Each number is 128 + 24 x the weight over its row's rms, rounded and kept within 0 to 255. Layers, rows and columns count from 0. Numbers have three digits each. The size before them is the row's rms in percent of the matrix's.

# layer 2 MLP down (transposed), 768x192, rms 0.261, rows 85-157, columns 0-95
095:138172102137159131148130128105091141157169095103130148142132091121107129108158118123156144124099153120129123156098096062083099138164121097127077092172073127104137120124142117131128121128134149117092151121132116130145087154125166126145094163128143107108181146119119081109121172118131111135
096:121111129058120105115113099135138086087156101097116142132108081111162109144089132105174084149171155096112134103123106136166103105100131162144100167120111132165164161127130083129128132135125094111135095120123149168135147109122157168116146121188138151118118115169132128153117136118125129100
099:115107065134131094136085151131131139129124116119165150126127111077130090140129118136097154118107150123106125127124089173116134149147115117118150154120133155132102151151118142127097139137155136097094147159131101131186148151148110116102158081169138101142149103183101138147100101133131136118
089:111134170142141126151131113147162143121138123144133145106114123134132112133117139129161144152149147170155112141170135060127133107153107130109142121140146142110172098120148075131128119137092129123115133160147145136101106128160127125118098082116192178090163127070109090085156174124167141122
120:087121134142129118126138124104127122139120117119141140158109123144153150149143125128133123159137091134096115136115141149110129141130142139110132110181127137107144138211143153143131146150187130147135116141170162108118145119112165130144150140120135095101125079101130148084100143089079119087
095:082129070114095195147148150110137122129092160131119118113092150102178148117155110095115170156104156124131110104172138141145151090104166124100146110145131114173080140114164150101124135122140113129097148157152104093135133115133137107106140105145161095134104112178128163118157097162157099146
091:117075132159111122119121146097112129154140150114132131183130163115120148164115164115146122112108152175096103148126151087132120116152112149164133130087156133130084072135100134127096086105105123120141180141098179141141169078129102118108092114137092099080145105093129114090128124167134141151
093:149107084120136157163125124082146114175110099108103151093129119131130137174104114176114084125123154097116143104135161158110177150137090106123134125090100119144140118127113134124153069122162154094134107102106111135126111133128167157107110091108141114142104093163123190119106134101114143127
086:128121135145089146099118144124119140107128108122138110145120099132087128148152129108118132122136167150148141126121092115183119150143150142168151131169107147115107139000111164080156139129155119103160156123157113119148144113150146182102128097165137088133112104150146172130108118126125129159
101:096112118149158146113136152130102142097097120093113154151132126148141128155150154161128126166140113117094110119148117126115148133115124177142146126141148145135144143148147127178109124145157110134119125112165153172144099135114114157168119137130117157134131102154143125126124152080170150150
098:103106120145160087103139124113077137095127175150146153125148170142167165118116106129117107146163155131085102171141132125189109127151073136120112123106118143153197103144125104118179154134171152097102113120130148131126135116122123140133115107148076137116093106129135127121130097137131123131
093:123118109133109141111113156168125159142084119081148090163166153154189101151093111126122134083160095073168141124128113135147144173119163110113140149136126131150085103125138158136118160152136129164178146187145129156152121147152140136121138120159151138115105138159137076137145109138132130142
097:093115105161132132143150107138137111170130133152100132100111175118153117129074153163126093117093128123146116099157141124147156093152112178142137103116159131137143117146115127119138119173130165112101149080134160124150059114123180114169117098128116131104113122113121147106142124144123158112
097:141127109170126102172141150142109164139095127145152159160128152155165125102136144124126149142142128134140128072158174144133163124123169146149132128122140122130143145115113113119144147135141149150113118113137080160156130145123106098121118110188122117083163149127101116102106121092110115105
083:118149141126137075130131142139129091093144145103144069114127138134080138118127104150156104141117109108139131134128103144134165122183105126095131137096153091100133104105107158075108128136162135137137163103108133124078158094096137125113150115140087104122144132135122133141122136081135123099
097:117165117107146112090113119116127124114140169091099138188123113147122138150150136145161139143087136134126140158108143134134103102092107121074136109077184150101132140180156150160098128148143112128116151071170151074114148145176159112142118125117105137111125141108140137125112133121125117125
097:147151099150117096125100082131143140115144132106112150189128132163132100123104118133133111118096146121130154149114114119155085107163118168142138160135123113118136099112129139170114108114162143142170160082142119163108110118116173113160145105111128117112093106114143095114100150164151110117
110:135172139128145103142140127113067115125136144191180110182150121110110138129140145157125136113112113170095126136139135134150095149110120111108108118108122099106114119067159091136144116140105101115178129099116109099095145096125089070090115142158114141122113134124155106128150113135113112061
089:131141147117127096063115127131127162079133144166109119117114119118134093105127148100152160121107161155110124132053154096126096129120182127113106130112115159115143118099132138105138153118123134125126111155108123119175084158150057132141128147166128133108143127096100126116153155180112127120
086:102133126126142133097160157127112097164089099126115162147116119128115076138117117149158109108145163163131137106095134091156156149116162150123112132118122144159102096122124128142101116099170120084163147138148136144144120110141093159131113156124125144113118133144102102173119120129135140149
096:124078131123103081105124122149137171103101121159154098104134133139094164138112149113131136164145106088090105110115149153112142089112145117086163121092103149121079143100136114121149103117131129129181148155165141112139103152131124099142088124136116112143100112175141142137076135078141120094
087:134108106113112092098141178128081167148145124170128111122091118104128125126118116133079106127156140069184119135132148135144099084142136117133133124105117140118115135152181133093165178138166094108133149139149069130110162125101101131124122135152112126112148148142111120107105122109152118180
107:172148112110103142118139116102144125129126138122151165102148156125113118104112162104144163107139137120130143123170076114099115156125078136128173154146128075143140160147155095142141106110152102124143130191164151106120161112143104100108181143148099146165094120097160146127134139100122145204
104:157118111151124115117145162116138154114185127128159166148074127081127113171106134109125147072142169114115145143158102128103128100151142120108112109125122131121146163139182130146134123159109137161091121101113126151072155149093150180124133132139142149149130167110141140147134140131169139100
102:163117113126134122124114147137137124103145127149120108112105126167089127147155132108086111127154117116155092136155106102101119110104115100135123152103123146081112111149119145124125148117130162174118118097116116092099132116106102141180148112131164134154152143128171132113105144100093113134
101:110095105137110163122128136149121133132114113126146176119134078098187159116130160107116093096133142150104150110105129117115115136099111147155169118137130129154132130089134056096115127142111102165108151139146109118119100103096130083144150112105108142146135158061146125140161124098129103104
100:146093143190083151127120106120120099151101163135105075158145119164155135140159104130101124135158150130164137123136171106126146137128141153139125141137100116069138140140119148150187138148136161125087099104159125112103101120156102121161127111137127148130100136112147140147106138145154113080
102:134161118099130098161140171125114122156165097087124118143168120077176190121122127112166120132139144149164114154113124120171113149121164158088112139095100098114129149098136127115125155150121091144127105126106091074074129141130122145088107104152100094144140136125134116105123122077123110114
086:107175103088169106089113144137144159118100132154097111121162154102133120124107152091143139164157120120157131088138077101119130094143134116154124116124154120126135134097115116087108115125121088153119102119134126134124145121113103135095148149125148108128195121116151129101128120126107161145
107:088119177139104165173135152109119154169122135137108108130137142137164110128105136125146105163105145142134135105144200133114159163104129099123130123108085137126065105135143143091138113162109112114119111123109119176117130123165159087104116130133146127127127134122146141128123100120168134123
094:080133127152155119118170138112131143138104128160137101123149107101136125217158142193090087138072154108122122138128133157070133161165133138157097123152131123129153151092157134126114124115112153132139140109132158149122112165100137168166116098133084125115135142137110124090075129113128152126
102:107128140157126150122106152118149131070113113128134109156120176128114128111139127109106143105170113154140145104113164145132138149120098128067131143150137151137164126154160160111111139133132164152075147112145119117100133131107118088157119186169139139062135116151141101132102128174104141122
098:129091157119095104114088128095107122107129104181138140082164103123111149132146108107111115123111139090137148111130137145135108151149129087146139112204149144096178137132163130104156141147113145145126141095112147121153136133140151150118125121124114133149150103164107163177126149167103085154
097:142113108111121120087146159156114121154118129147117163151170133107142163150118143104137162167139172123154149152094102137144130158130134097133168145120119165154121145048116140109139172201137148090104115101158155136169132135179126140139139125119155121124075161127120119127120167099106125114
094:141119215136101108147133157097136140140089097102126146114144085122136106149110129115138103136103135123117154133153122122120143150125133078168113126153116110135156153081089144129109187107118125170115109110128154118159107112131103117110160147088113126128136120161110155141159187145121111188
102:153125134136123090127124158123172145126095112144135077128141112149109144123109132146118128135093149106104131130100110125101086136130130108133092125136132116155178118125103105081141064120144132119100141168171102099113148125138155131085121108125129151127120085145143157147128102118144146157
101:171142140137128144135155152092131148099108123096161167119178151127139141123117111123176117118129107105178129144220134128117144159122164161168157159117115153120105135137107124131127131115130121166111136181168146148104120140116100111104152097131152147183158151109147104156186140124107154114
088:151124124116141157107138164107143188189091132100170105132106143125101112194127121160146100121106115121148151096166145100122134116103138115135111110125152139125120140137162149113165151118094161135112181150103165130129114162145131135143097118095098138095120119123072099110083086071130149175
108:143130158090136125157093135116132141116158133150131103155151140080117129149126137150119106145155135149116122126090137119118108148110161149143142100153145105088114112192120167100122107142184146134157167128148141144139126156147153092158158088123132119083153097068100091129104135109166140148
103:107131136125142152122172066081126098088117122113143145103139150146142137092093109126120143098120140098089140122143155137108143129112149149124118135164123124160122141098155135119128099105095145122112151092146114132078110174128088168141114125125086135154139122120107128088146103152120070151
107:123120110133114146146111119103116173123109152071143179149103121111106072158142144115117101091106138107121145124128168155126099155135119140092124128122182112120077088148154133128123114117130148156102111136132131120148113139147138138115155124109147125119097163127133090140147098116121143158
096:120139098114119158136119136143131127165107110101110125151096143098129091105147135091138141128144112121110125124136121111132132126092147141163128126133147110161095122139158094135112121123144113086161104154128120090162128131144164171160154095096080069115103119092129129159091073097174123131
100:129121123163164116128123134136134067138117136103115143142135147122155133144173160142152117103113133121129114142115155131101171149077144110117152143126143158186150116141121117160109091140127108124112132108146171150102123109169117129118094150101121140105128135139130099116106147128166164161
098:133142128100149151139181141123112177150105126070102174088156157128134107108107121144098130075120085123145127092102135113136100115135121133120153115079122110116112147095113148145127142139173106109112118126141166185133148149141091135170089157123126109101132119137154087128126119141153128151
090:134158164071108099124109136153160153163118114134136084139092113123102138127159126106161094113134182131169091129140102209098140128132124151147154161086120127106149173152118110143167139144140123130127140126114131130139133091157121101085142149126169139151108135164091153113138106140147112100
106:106136146084090136114170142097165160118160115159130130163124145137143113115089129104098120128176108106172140141118091149119147159149106127125137169112079143097148158115119174144133108133118091188098112138116152114142100129146142165132105148178141134112116107145139101130138120163138083154
094:141146127094106149108124171103134124140115177102127149096140108131088159128132078106123132110149141119131124162129154159127118152202139105157150106106084137124119076074113136132105117100143112117127093148131102124137091140141108156093113146157154136121128093184145132101110146134130157097
091:125091121146114126106131169084124108102149116132120119111137134130107094133151161149118118108152129160112125120118170097130181131160140122148139074156125129113189149063128119091135086070087116093142141100117123191095139126148109144155167104107105141151122094128104136109129140121125096128
098:157117145155130118145120156132143145153088100122122130143132145128155104171138115116161156177143179129085134143078094110127121126176118157187147130155145130162123123106120135160165069096166120153125142095107130087197132104125105144136168145118143123127149180133157138117179157097145145099
110:131167157169147058137121112128144106175140129131128146121110105162135132101151145139127076110137145107129119135165152138126093139135142132149132122123085163100100150116138097146118112059116176139100115144125140115132145093147120154120133175169141136132090140123138155142127138116086090076
091:109096102148153172168169128114149141124134147128114121148158096151130084113115099117091146129111142131121111164095114144140130122113165183121116127108132157104118131076105153115125128072115143129094138171121103159104147124128158089124115120165131089141111151148114167150130072147155174147
104:145082124162155138128163143143137177106148103155086151110149113118133130145134138160132145140120111119149123143165123137148140093093141120166082110154153176118139111104141080186144124130107173142133072104144145112090133097162121136158126107087141123163153110194114103111132129142145086167
105:155120121169116118120111101149108140152165108142147150131171125119144068142179081134100158102059124134150128134111116133139095132141142084123152119114114132093151100107176168128122136129104142135137129143085110130144125165116182134135178133122126095102149156136149113135152125115127116137
083:123091132118155132198161122163084139150198142141121170140084117125093126155115133094138153130103163089128108127094129136164113153141097140125097118130107141139101121091117102149140133150106113097131140134137103159109089110169107115135124103111138075138166125111105100171146117104083134137
106:129149147114188135158121128149095114126106147113186128113118149112158099126089147160088126124153126129143122186153130166093140132145113144132128126109159128146140112135162121103110099116096139117082141118113125159084163104133137184059152144184143124106137126165146133115100143156095145116
103:138126120097108116092131154103119096119130146158109106140108123142154130125168113116155142122125143108110139106099133065132125153163155074087093178131119115109114144127135136107153132108114123132125075116112108193186127130117100119081102133130170112132160109136095123145158156139157113114
103:120124103115149140133088105153116116163189109115124141102126063133162140150096106125129154130106115136118144146134173088097103147181103170094109143127088133121134162133087164184163116120124123160161123130116120172152130058124152123111107132138137148100132147107101157108155100157165110112
081:182133138129176133099115105098128150111145165170115132124124098114105152108142120154129132098120171131129161117126152140138134101137121151163134172123145112142088170115084124125112141118143145115097088142072142133129189136122136095096120076085115121121120113115101094142151090103089138075
110:166109112083151129121117140150124115108137083143158161094138120146121141094154134108187111123143077128137164115113120134096128098105111118108156105102128113160111122141086162133098149124124165143065142127132123131098147111103115138142128134101167103108159150094129134126163129122124125138
097:110116161169098139121133143131144121069099111111114107095112163143103088124123162153134133117121126111096110117141134190151139099150137122142128146137161134147067123103140162101094134141139118164108161128142184110114129139140111108118118114168127132100111141140115134166133110140176143116
087:152125088186133145122132125120099108142105168122101135148130147113119158144130127109158092137075129126126140133121137126091095123162108090122128105124150143122132113018106104116136130164104139166109118102143137155111120136138166097148143105188072192124136118145106155132133139102127138088
090:139064086152115173078101132136126113077121130138137089148121157094129113130129153115098100131131176145084145172102149127128137140141155129161095146130116122129127102084135093132121149112117113107114163142076114139134122133122108150156137144167147116172131118121166094154104155130164105145
108:164136179094117123135172139126160144115104170123105136107097106125106135141125097094120125109148121131100140145186135109125140140126082150157185085097089138103104123127134128090140105150135180103154119125147111108126126138100176119147188118109147145124113161129109173144140133090133157111
098:156149128146128156161062110147088104132164143140152101122135115123112125136103199119134089148098130170083101142138160093129129139114130144122191150144083151145105165135118097142144104155128124131085150135117142140139098131120117126143124108077095081146161135140119134164142178166178143142
097:138126142149155147105123103116119155156121126120141122152177119119163126112140151114121084107121117105117121111117189135074128100108114137139116149127118170128149110088105123107189107133127127144101112125109142093136096121098127146124106146113153126126150117139138177158104120116093147135
097:124143121121097137128136123182145136128114160108134107114113096116075103102192161138122135153115183133207153128117123120112151087144145108109139152072133106138151100141117098163137076169169110132132100144155126122155095115130114154118135132131123125118114092163084079114143128114106127100
098:137143118140134139087122116143113118159143132170123102169118120155113138081146107149125159146089126130131113137123130136115156141129122155175159137104101130115110113115137121119082138130164118132092124093161156147143097098153108156047114151145117128108106103105099122174150113143113194159
108:110077124140158116112152120127111127094144109149124149154112127124099088127157100101129151138125146100130172116108156097133122146114085141117099100145146154179147117061140112164130168147133103106118120127127133086138145153135145114128133139161164152112119107088152123086113144145150135116
093:118125083119163108151114148122114149127037120111152141173155115147141109130145148130137119162131163167127150112130144075118157134136101151133152184097127113164143101149108102149097126141154097133143090140112135099084121151124116144106134139133154104124126090107146118117132102105160083136
105:148121130080154113127107154130153119164109143107127101132154120117084116142119102119157126130087142141132110102143183144117118164139130130150112116155108116155118134158113142116126132179144113171145124177146147162157144118094158077152124163123086120125093128150105111127113144124114145076
089:167101142115139098176134128137112164110148121123150124099095111079124150131114129124101127166153123114125137125113080172165129118117162136138122077093103146141157132147104096109134133085113124108093141133080103138127184103112126151105140141166111138160102165149106098088129117109111112073
113:141127141155106161139105107133098143156124136083139201089152127096109160139102112174152110134150134118099164163143149085130138137135113149146073157138129134097102150130127116143147137121137133130119169186169127148142102141136173136157131128130075112139129118137168090118159149109162098111
108:174095162101153112139101094153141127141110156098128142116122134112129109117186131121119124102122115129125111129111125131133143119115182114102185135158128111092145087177128151142142115160138136136119138116159131091140128121167122096114108112111106141144123137121109134134148129197126085123
# layer 2 MLP up, 768x192, rms 0.289, rows 86-157, columns 0-95
103:162145111126124190108121068113155129131145134144130144138095147092106145138134144120106164131129127092145117131088120127146171115087133097127103136142152131151143124138132105128133116156149129167138129124149167128142135096124152136179139139141079172125114113158111131120138152127127117115
096:165127120135121128133106116121173137128094128152122141130153124093115107113136101112176152125122132120141119119109082141059114163150171100133104111159118078162119129159090163136155139105128131140123163117123092110112113117144149121118147134121105123161112161124146166170129079204107082161
081:125132184127131118113119117132118141135124093119124154156115124122149138143143106093141154097138154159093141114176099159119125072118144144141106132082093102153142130116107105139132138077089119109164123093106150161129155109127105118145148141080123121124129113127120148135136179093097090110
112:137141107108131099129120131168132124117117147117100179149155087155126143129123093105172107085120106158124105091116152118117136104074126112153104090133126071139115177121143169099144119130133145142118142154135121168150119173118131116142100102100167095164199153148126094100107148143120148110
093:112116117114128145163124157115095104128140081146137090086084136161148151147138129080113096153115119157143100094174131168144154125122177127129148148134102088128097145092118144140145126115139148138112075122119146111121125096121141146130176128131112155148091093159143146126115155122179122104
095:105147170152127161152082173139130118121116111132116133119123127145090127124066113143132155158133129091139133134138131106116116138101142083119167125114121158093150119127165113144163136087128119116092142091168133149142130146157138136152124142105071150137098127143128105133148141094106107134
097:127122146166168130156118094131133119151148117100116145154135132142158157124133162149115177177137132093130114102120103140095156128120096124131109138130141127127119122156162107119138138131107143167160118123129116109153143142158120089162147089146123147147136098166135132151156115118131117082
095:136105151128131166139132187161156110123138125118174169114076170137138115126109124150169150113108166095131101170129126124123116117157137151123115131094153092144120135103127189192144145156085143148050135138143129111113115081143136103106128121128122126118101162121110120124126120148158115130
101:090177109102116128134114079132108111127155149134125131137105127107090149149117120124118112114121152093088157157144109157117131154115098121106119097118130099127132167102126161116129155158130091136177110123102172105179187119096123140148143168123134137104119088153140145098143145098126115164
109:124153093160138127151162102151128171121183144103123142151132097101089111078170153122147184100143104114137127095096117131109154144089138095116152114132145120161108119136162126127115099128111099162131130094160116135135149149066131165106126103116122145152129126123108109141087145183131139127
093:144110129118116170155116118134134149141161100130105104103149140146132170187105172102123113114141105126148162121106090130119138133092116129155117175127095135139111091111123138177088101109133108156167092135123151118144105136072137171133125136142150176146127138150128147139124169148115106119
099:121113119159116121136159125146114125160113155125105101142093167109120153100141135162141140116154095122154128121130145110120130110091127144157155142133153101146116069110164122132146122119061123070151180138093119083134095101131116107104173159075103126175115081153103160121126146140128120146
105:096115157116150124095114109154111144142186130153119098085113133099153128170144144173143146139134147131137133127132177157093152101139119156139146113075111131117113083111148148138148157141156123116096090084128156103108146159151133134138134132140148132156154141090109111115116119132139091124
079:128124100143180180163141099100112148159070153108083147167145108137134092134109157120101166099153135153130154107155144136147130107086148090126146120146140128092141133113130109147122119149116102086096139117119093111141110129123130139152162094047121112153127180145091146133085147130128106116
095:183126141108146107142168126146113120153156100125148130155143126206118166144072134138162097133074116141137117141086121152160109140129134131129120114106144118130110148176125092090134156133134090156103164161166127152123144112134137158117125140132114108101133131203168134145097093111110121114
098:126179164102187157158091140129146120106139138154158118146117095096144140126129145113104142143107118140113156080106127096117116137155143120128121111148150168161098107111165149134128084177109119108136140119121139108139120133091162131129131119145135137124144155080154099205122123152154105108
117:133108109142093117135125124157134102169123171121103114128128096132119144135084142138123084137124107137151168154149173135134067133155127099118090123154130105130087165138149125107106119117128106125171136110138146118114127079157081125111089115135121132095116163140128145156143146134135157113
091:099151109135185110114133099102124136129149125114117153149110121108150138096113124107113125134112111098142132122098125120124106160127145185140137146155165148114165122155123156133113153154138118159142158138114118120109122084148101134167145098181103136111142140081151123167133130080178081141
094:137129152103153125141123130111103094121178159149169177147096168095122162160191153137115140158131176161127166122101134096115117108105143180156123126139099085159109100088138140135117094146139116133113093089135136141149148149115161105122128114107128140119124175165110133160162092169105117086
102:145101092148128130097108136113134168121132114133134108163137137122128148139119151124178104094129100108101128105140192140130124151109122121130135117132125135115112115155123132134131101149132165099147146155159114179144093132131151112126078109172102153136117134105114131124122100093162119077
085:102142108120120185138132131177094104152126129144121144098133089095162117153188137150133102090138109089161125096134131114122072091128163121097158174136149149141126117149143129112162156160103119122106149148116131127123157121105132118132123144161109151124158141114128135124151124123144091165
104:124154089129099096126146112130130144102154155111086155115110136121121093123079161148115152127134121114120147114069106153108143200109105123128124135139155128133119133135114125125115138114170137106137157117143126107163145177137103168145126110130121172122098150152137111134087132071122161101
098:139155123137120143141147120116141123146125124133113116134131144124188120102136150075114118117096140146112162125088143122095135148136131155145117183137136114099121151104110109144132104123096153173117150101073156145098170139090163116129133135106086130134112083168153151138059119124105117172
095:107170125181132148134162137141147154130095134143099132174114106119087180092126108165147142123121092147127118131088133117114143130132130107128140152112095122112097124160120165106121129152116156146137140136142128120127148150127125151123099101113141123134159091166151129152150121114131113128
107:126116118126107140142113065111140089084123103131179090113110132093111089163130165130129172126110105127099114116133162147122164072131118153109122120063100160106136087156162092157132137088138168136132127068123122097109130145106143144140148142168093083127164108112125092148155131124108134115
099:156169121122141131103127110105129149124147138108143133103122087120094117108118145126132150125105114123127163124117134146118121145152121138138119094122157110129075100117094172129103173104107134155124135096078148107127161117103120165094114162113085166131124152140159124120120137082124151132
105:105174130127100109115129131144116161135159105061147113131142091117136168115128117131149127112096136165109150120146129141164070133132140138166129144122143094104075132118150108109167134130115143122139110115085124101142152124114132200141159110106142149131113130136136142118113103111134124092
102:140138124115094138129128131100138166127105116177159131153106145145144128136130120126141173070154120138163130112163117105126078105131134125131137109159165116150122167132107122134130115130131121144110110114103162134117124148131116136123149131125110131110201156149085166161135090171122068098
113:130150156138135077121094113151153128147116140164067140106119154122146162133139110122141149161084135145132112115160105118106149135091131106132131138148114112161127117157094129086131123114099155157078133097111092130110102139165137115115141114150122125120088098088155079154147140091115119107
101:127133121118161148100146124088162149101075089067144104124093153112143110120143099131138092117041121142160114120175155128163124135122123192161111158180142164149152124114107098133179134148114136116155111146134109132114126148136142133146157139126135132104147157104162169121104129106098087137
098:114105126131116135154136128128119136158127112149142100115103134144200170133111125117097137111156090132137148161162189127081132168103112113103091152112101157135053116079135171142122163155112137154116156090135113088122131154098141094135122178128139170141123119102164137125118100101105125121
096:134154152136143127081163092143132170106141133130143153121128145110131127121146080124141117141114127173123183119122131143127134080100113144120108098124150130134126173149093120125145093128139138076128135123156143140166136157144174142116135158116081130114128105088114148154109128133156138111
097:144157122092096113124143168136115121151169161123119143171112139111049144136121103154132182148095128129135100101096128074127113125130110108152136134089156117169128123120123127116133159140115122099154114090143129126113164096179137090116157123063088126115137145124124114126112149108145150085
088:143118145109127129104134125085154115115130104068115165118107076083123107143121147113128099137126148134131167147174114142110123123122116143183107096147138129144120146071138094104120167114155155139163078128194113145179134113119144124133125159093104131146144141132118151116142158113186099176
102:128112099087151109141079125126153087171075126143176061107152104135163115126132128128156133105122129117120139138149121138127097163174128145120107096128168155115103102136139132111125098155154175119110138127165128176137133137139133106110129120146124129148137108114105143097100142096140125169
101:170139183125094151112106118104121121103117160130120107146118094132130130166141114135151135133121136148157090124143131176130146152085116142156153156100153118128103122145119120128138176100175147125078160111149107147111133126126093121091143119120152141150151105138117148186152160129136111123
087:113181101140119122095150146114104124109138154096140187090130160146110125128076144094114127130132145126120154151135145147122141135133114081104184124111122139148118108158128111157133151122126134142127044118128119082142178157070128140141144171140140097115088126140135068158155078139121132147
103:141070121147144144117138122093114066115097124137086117149111125105131129134113088125114102152144136145093160114115118166157150078150118111134088145139096062120147168115129124122122111136129138131146146144079148190134140110132128117113165109102109135136135129133158115103136146095133105124
099:152105084160113122134073124129137130125103149175132138091149077153121096143087103131108131143142147126083122160174124098120104147109172129171145133113136118137169148123131120150127094130152157131094114142129086108102126103131154118149136171169140131114123148142149122171175126115113121053
100:158118131078099122161130105151092111132184117116101152133164147133153188145150107098138118119120109160147136114125133157134070166092141130122100136140095085131124110132139099096152124121144137130098156130104167108115132121159132138135127091106124143133153111112148128167139105115127099076
089:155124099139142181095119153100150152118122119109130136129128057158076149149129122140142126142121116151162111108096126079124142135086128116168142125102164171121160138210130138162145094131136177133164152152114164139136143121142145093131138128114081154171094121115115115144133109146111104108
108:128154114115146120124154081128136122123142172140167105108094116158083152147145092137134143104124121129109098109143139145090125095128133195105113154085130127095101094156119107117147142119158085090111113102127126149143142159090172112138129160141141169111154111120125132119124125100078101135
101:097097160130130127163143133140165123129122112156101143094104130125143135122114133152096094120098102113180130083113126160116065126111137133081100145129146100121160104137117103148169112112104100122114131093110148166155106136103125149136125135116143120132141113062140142115163116171111101130
081:088126105083102105135140117144158115153167148121131133118130147076166147136115125133077138125095111148134137151152130168106117140133135161140093110136114124155125115138134127124095117163095150120120102169131143147132160126124142094119160095120152175111135158105153163096150120131151139087
104:094158149096133138134130100111142148112150119104126160110134133079116126137124140112092141136107087121176143136086137112146135158140119119155141104124137164108113107150112146151106140124146105077113119138090143137156119148110135101141091155162149140123161141106132106112121154069167096135
087:084118131107081158111111099099147126138127152134129128138105128110144140122123140067091134122168086131115149146133161128101099101126130146160149094114115112139132081101189122150100144119131079120132127107126073091113120121111129122095092113160144139168142142161120181088093119106139116180
099:149088115090166125143103126153143130119133122101116119133128132109126150184100111097111141142156116110122136111102125128134155126120078152145139130095163154153112084115091152132158171092150133146107108155131112137139098144101133104104116180150144088139136115153087122102124170094167144178
103:159130111113144073162119110141145162125105119131082124153121122129161130110164134131172158136113176145100108171149074194127207147163145137135086114120131124130150127132097123122143112155167127166108118137135103101157124141135148097153135149152086123121153129126133152123185128103115108164
101:132156124142144098113120126111152113151128158145152131112117140136137115161133143087159079101083120112150156161146135152144124107138149142159127115141114101117078123154110094092107155100172110097106095095115154159188130100162099144174166120137108145162077144148109141105150144109089101098
096:145129089142112114117117162096124113128134178125125120096110155125125182125133136158150122116094106121126137127153142106147087168130204150143066149137139137139169124107107099144108110148068113138109091132191140128091150117148135166114133130130127111128138143135128099095166158088118104096
098:111176147138124199108120086115125092136136103152103149179123174120085105130138106121095099119106125123102123130172125104157124151090129095128135139126118164141140113115124099097117146120144088177144126140127160130124122141108159122136121114108130143146106131130124113083133094114164116131
104:129069154146135155126103121155111140163163110097105106123147125151139144197131168144142112092117133186163111137095112140112115151121149064096112143115149084113148150159128141107108108118120134128132100141105086128122134159095141148106107114072111092129179123137117096195150117113117121121
097:111089122159118120116161111160129143127152168190127126125109163126169152156096109138066110155134119113099127165117126121133112114118126120139134123119130115109142143133135143084092096167108115163154128112161133115129117124130111122157125119124098130140088128107155147131135084150133122099
101:116077134142168103131138112143171099143125150122146168132149129130114117126108135074136119086110069117123167113149127133101096135115114135143132155086131084132082122148146105128190152098084087135124122117110105181131124125149174146099120133109124164134137158126096146084110183127111126182
103:114106106135112162130120097149144110131099101114109144142142102129154138172092155084117131133159119113158119148127119082154109128138131138124105171130102155122107143125100144098104089140152106132147114116137137189106125132153093091095143090145113126132108112110105110160161152141124127106
098:102129140133158084120054110144101089126130159167156120096125113142135160143081121138131120117132130117116124172137148098061133127174119069128097165117134122138077168125148115130120123131122149108128126115111105147164121092124174092124151107096120127144139133103099167121116110161154098149
070:131156140112131163125079180126101068155131145102181096128147131137141117145135161116131139127104133125143149095130064152130111057120134080134119119118116101131169126106163107133128114145125114142110120173081102120122113149085118133137136147123139176137075131141131106139139100137141127134
108:137160124142129136150139129116127150135135103147130147113121141138131173119154110140087153130102139103127160065083125179129147124119141139137129110113116136130087162114117160111163120132171096195122098159125105153101166107084092135110115121148157103120137122126189109104109171173082155129
091:136113166122131160120102126121122097110154135126130144122181162114130105126104147106148104168168128145067108129112170127137115138173171119115144114124159143116128129105119117097106132110123110162113153134129124115152132133125128080143089122125132141094108174107170123153141122134112098111
096:091125168123106150133083127135141112079114151144089129113102127149108128162157143161157128111128098166130096107142130141088078099120137138123136126054147132140146121149152115116142141121107100125098135111135149145106142148135132152130138094158136067168137158093139153175082128098139134080
090:113132114133117146109134141149154188168107106125186125148138121115124132118100115105144131143118166171144143154143111151122161114143151135127153173109126116111111147130140131100115135116094116110095143129176123153139113136116160140108124116144128144162148154147153131088093160067142121126
113:142127121092125113120129104122135166131099129116082153140154122131190127114137100132103122171129076127136126131148140144124129152127145132108141123141117155079110132104119119104152134111128163167119118099125123123081142163155137097107118115120076139106143165150163096132128148093134148098
098:130109176133113134121137116136075139126125176109147129115071100133167105174134112152173114145132135145116132154143099109140145102100122098114148139147144127121148164103150096127182164100098118186137159121089131163152146104074108102119159155090131138146131122142160129146046162126114115120
107:143141131123106081130127108119106112081146134096157118118108127150108100099119151144168099127077119106134104134162161154142108065148117144125112108173088087113143089181135133101153133141114152114132112080141100132134122124172138202141154131137116110160181150156156138129128130103135165088
100:144124097132081119143111107149127150073152167098150180142133092154131084126133129139108118143083130124167146094152135128100136156110157120127139146148171092146171112133159096112168113134162091154119110141127102129163138116124142141130123112103112163148149140163152134178143166121119081117
101:148148166132134148131140096122116106157164138141134108133148136117117171109081104144175080156094120111111160137153181125128092188090110121183165115114122096145132119084165112091169147164091114107116143118127147131182118111111144119092153123074133139183123137135129164126121153125122131127
122:140128103138153104121106144126138141113123124144118119126126103101153095121111071116114146101103118074127130134110111142088157108131128120108097090117125114122111142135101105173095139164116163121067136142148124105091135145128140152088112098102127129155122109160149121088117128165106106112
090:102156134097133145160167094156131156144110122161148132099133153144128125144131116217161123128114122122186128119139088117171174151112135117164096155135140096135117107126125108109087152119130079131104110159127148167146135159120146137112152111135144118124134083135160114111142089120138122129
101:115167131111090119092098145136136130102164171107113097120122110189123129134114139129112155099153110117148166079168120115122110118114161132130083115147109117150144096184140122093129109114113087121151134148121079130158145125131122138134131087161069090122132137115121151139118143167157136087
085:081150145125108102115043151127121128124142152114080134118150149115115114136111081138189140185161130108138125125111144153127134145096118136123166167098154111168124153133099099130113137122120152136139123135134116106112095170108151155105131132123116127147111116152160131147126147130180140128
111:106134138133157144140088131170099131151117164099086101126148121092097122100128139158121120143127121148162131168103122109162136116112118135149104109141134119135117127119134151106125165119163118134103169158161171127124102117121123132116126142116110117094150092143118141133114125125116135135
104:171115150123107068146154126170145129103109114151152109108118136100127123155093137113110098116082117158109144154146130153147185137086150089108160150135093127138092150170102142132120146142101194128124137168123147114115152108107110095088153125118137143089095136132149143143143141102125143093